python train.py --num_hidden_layers=10 --num_attention_heads=2 --head_dim=32 --tie_word_embeddings=false --extras=["some layers without attention", "local attention windows", "shifted keys", "gated attention", "exclusive self-attention", "attention sinks", "value embeddings", "hashed n-gram embeddings", "short convolutions", "an embedding shortcut", "skips across layers", "capped logits"] --init_std_o=0.0 --optimizer="muon_variant" --beta1=0.95 --weight_decay=0.028 --schedule="wsd" --batch_tokens=[8192, 16384, 32768]
Each number is 500 + 40 x the weight over its row's rms, rounded and kept within 0 to 999. Layers, rows and columns count from 0. Numbers have three digits each. The size before them is the row's rms in percent of the matrix's.

# q: layer 5 attention query, 64x64, rms 0.294, rows 47-63, columns 0-63
# k: layer 5 attention key, 64x64, rms 0.299, rows 47-63, columns 0-63
# v: layer 5 attention value, 64x64, rms 0.306, rows 32-34, columns 0-63
# o: layer 5 attention output (transposed), 64x64, rms 0.284, rows 32-34, columns 0-63
q47 130:459475513594512561544503474443412481519501450548514465491509447485549512481502521524510499529521489509576468559485419491526458458487561490403542452499509538428533509519529484410497477481504479
k47 124:468488521560510566505522444427423476504506477553519471497521456493510514483505513577511484527520476521580497552496417492541455486480537488392546482497478534430558532532491476429516459475556457
q48 126:530514519450489506522459455472494566503470509532558451544484482488579480462478499486507507511518451525561523555445460490431535416495488488543498532491511569509378401502481470532506465524492436
k48 133:527503508456464500519462469519494536490456513524554461535486499482569467451490531464490516513516438522582520566443464515462546414505478485561494538474500567490396401518482459520510455525491430
q49 122:498539492474466548467520537436506509457492527462474571501491475435552525479569515502544506448526493541438484501492517483431523541489430598436588483528525522532520438475549480472558467559495537
k49 132:463517497464438524482547557435509484473516517477473559485470469438556551505572507485563509440486498536457474523495529473453499510485424574434581440498530508545538452475533496460519458546444542
q50 121:539484512442624512517474490476439551479510579557493514498439588450508509522495489465495516475425500556470529561487498488523517485514524566491470485492448553460489551454444461530486538563538495
k50 123:548486507457599501503462498502440508510523580566463502505449551446513509526475478485487532474416455557474532569521504493524497474502515554513473471481444601448501553460475456523493520577547492
q51 101:548457428479498518483526519538536390524507507449561537566553488513550570415578496500523487495481470472502512565440461494504502451492426505504520506473517527469519515433500476559494528534507432
k51 109:532443436518511512522529530476566383505525481452555533557536486491506575426533456544549458498516465479501505542462483489502500438495440507516486488465539565477540498438515440548483528530515430
q52 113:554506509516515516500533517561452471554495495484585603570548475510528516513512483517432515543507498568535469442519522473483463490547537520501525543464407512455417562508526517482541504482475578
k52 115:537504494529511479531538529569478466547489465513586592540548482503545485515522495505400517547475492583529468465503514436467442466524554503505526504435431516461462571509517501479523498487472579
q53 116:532469514555492461461528594487460496519473511487523467525498538483456467509503559496546475494507502487533538511456555551378431536467460498412500522518468554509425561534462575502523458509498466
k53 123:534465548533484480437513581494438526501485560480526466532530508491503454493512561475539452514537515472504528529456522516417429536462460496401515531527447553526430560547461561486537453513488472
q54 119:487528533504551537510491554478504455487509544495466492521476521522539470571459516539463468489598543521489476511429470474578461514515534470415469512486466517598457479457475578578510465528538450
k54 129:479521495500537539510492560452501459489510506509443499529480546527527448540449510539466483473596558509498489528411482465560463535497531465411482518463485513594458474467519560572540452523555470
q55 127:506529450461536598486451477445508472490531424459519442480562509437501484462526535455508486518512508489542545541538503460529462502517484451453506511488520391484404541479500554563487509459560502
k55 126:514549450488519604501470477470485450475515427451516428481553478440511489491521528460497494530522504505526552542558494456558446482521491445445520489493527392472431539486491564557485506456533484
q56 114:540537505471488434528522514426460543444506488464465553487554549482517496456481530539508545415536573551556550551506399515501546508476492502458447472489524520517509574484521468448515559462531538
k56 129:529549507490501443561515558421456523454512484466475548463555533515509465452487530530526555435542576557519541548489398518480540486477505519447463448475571530494509548484524464449494534464515540
q57 113:479451503522505428463531479562493561500564574432481509471498497479594518477499522490553514520518499556453533501379465478564506536519549463532487458447498536496439519508507528452567479529480483
k57 124:473437528497465420467492477564487573497538575430480498484462490501583491488483511505544528536541504567445539477402513499533509562528529459545472471505504540524437489527487567466572477521499489
q58 127:491500517532540542506510468532481501575495506477494540451499452531525461450423484473607473574413468500463523601431507517512485452475458488521510521518496430531535492512556492483506407528492496
k58 130:496505491551531526519508461503463495560489503488510558449496474542519484451431504488591469589439457504465525602421501502491472460477484506501507520487532422546517504502579494486509397548493516
q59 116:496511487524585542511468523492520524510487419423473415496527499507514505536508526483544425513477514510513561508477476477436550474544517508490451496475530499569449483581497452562462606490540558
k59 136:506503486514583505535447542498548515511490448434485409492528509537483522518485520488532426506457493543515570513479499485431547468513534500509436494476542489581478512567496465566440587492546565
q60 112:471433499505494552499504514493454500501518452572485528486494544501484543535512481500526533490519518493516509523468500495498482592553471553586506487507427498532535361537485545497493504365479514
k60 117:477464477495487552517502535521478459515518469557473530515511553478501522543495459515567546530543494487490500537468499501508500616527497554554490489485455546522572351500494527483484487390499527
q61 114:559529579608567545545537533442523508478436568457559521462491462502513519476482499479587510478493492529479540435500548493484460455476475515522423501535504494497536534505443502433472522461464474
k61 116:533547610573584569522526523453524521471446524423546519451481474466454506465481526499557498481478507509489559415542521505466470488473424499522470543541487478495539522489466502441484513442504466
q62 114:534546530458514525514562557509509546458470515513490432455505427501488486494458508523512448459577463511486532532475510462424446498566537447561492553468471521470569556533442486448496476490530411
k62 128:556519515476502495526563560498507527470422511513500434476504438518507515464484488512504453466521460521502521532489520461413453459561542428536487525433494515479580562545449474457510476468531392
q63 111:500501501465452514469458504561508421505469514483468519452513468515449498529469489467538542465435512506548505555476516484453503508550548559458457578607444505462429488473524566489450456524473573
k63 125:485497500452464514434474471559509439488468512486455541451499472505446522532466435486543516474427501529572504527482523483466526508547531545467447565611438535483447463470519545469443483515465567
v32 113:460521525526437442463504516497488544483539521548457496485461477504462474514518481466569538475485528499459456506479457474506523600504491514401563402548501553480527466502506522429562444510445557
o32 122:514471485435514561552505520460487431530467482471517551510536485528549490532493501579492447528476470484463565513494487530476498415520552437537450554445475454485522539521453521587450517509560422
v33 115:562501456570626493518474487477460508544495541488471468476506551472538490482475494509527460526454472582423463485493494460558496411486472466490524458400523500497477537514514553523539501511515432
o33 107:485459480457401543452461484541516446509508453534528588537515471533484509547482532545471503446513524433508503545467545594403531541523528481520496499611529512474495488503503460520465492498465515
v34 088:468520550546535535509539469456530516519495444383475465569535465516536535459506494504532464557512499490440548490484544524476503577491470466509523404537603434494485475439494544516504479499522485
o34 099:477521588513454491483463473549461521463488600564537523544482519512471493529463520488472572482476515531564450506564506512538487463493575508513496535476406542548519517604536469462481493536505528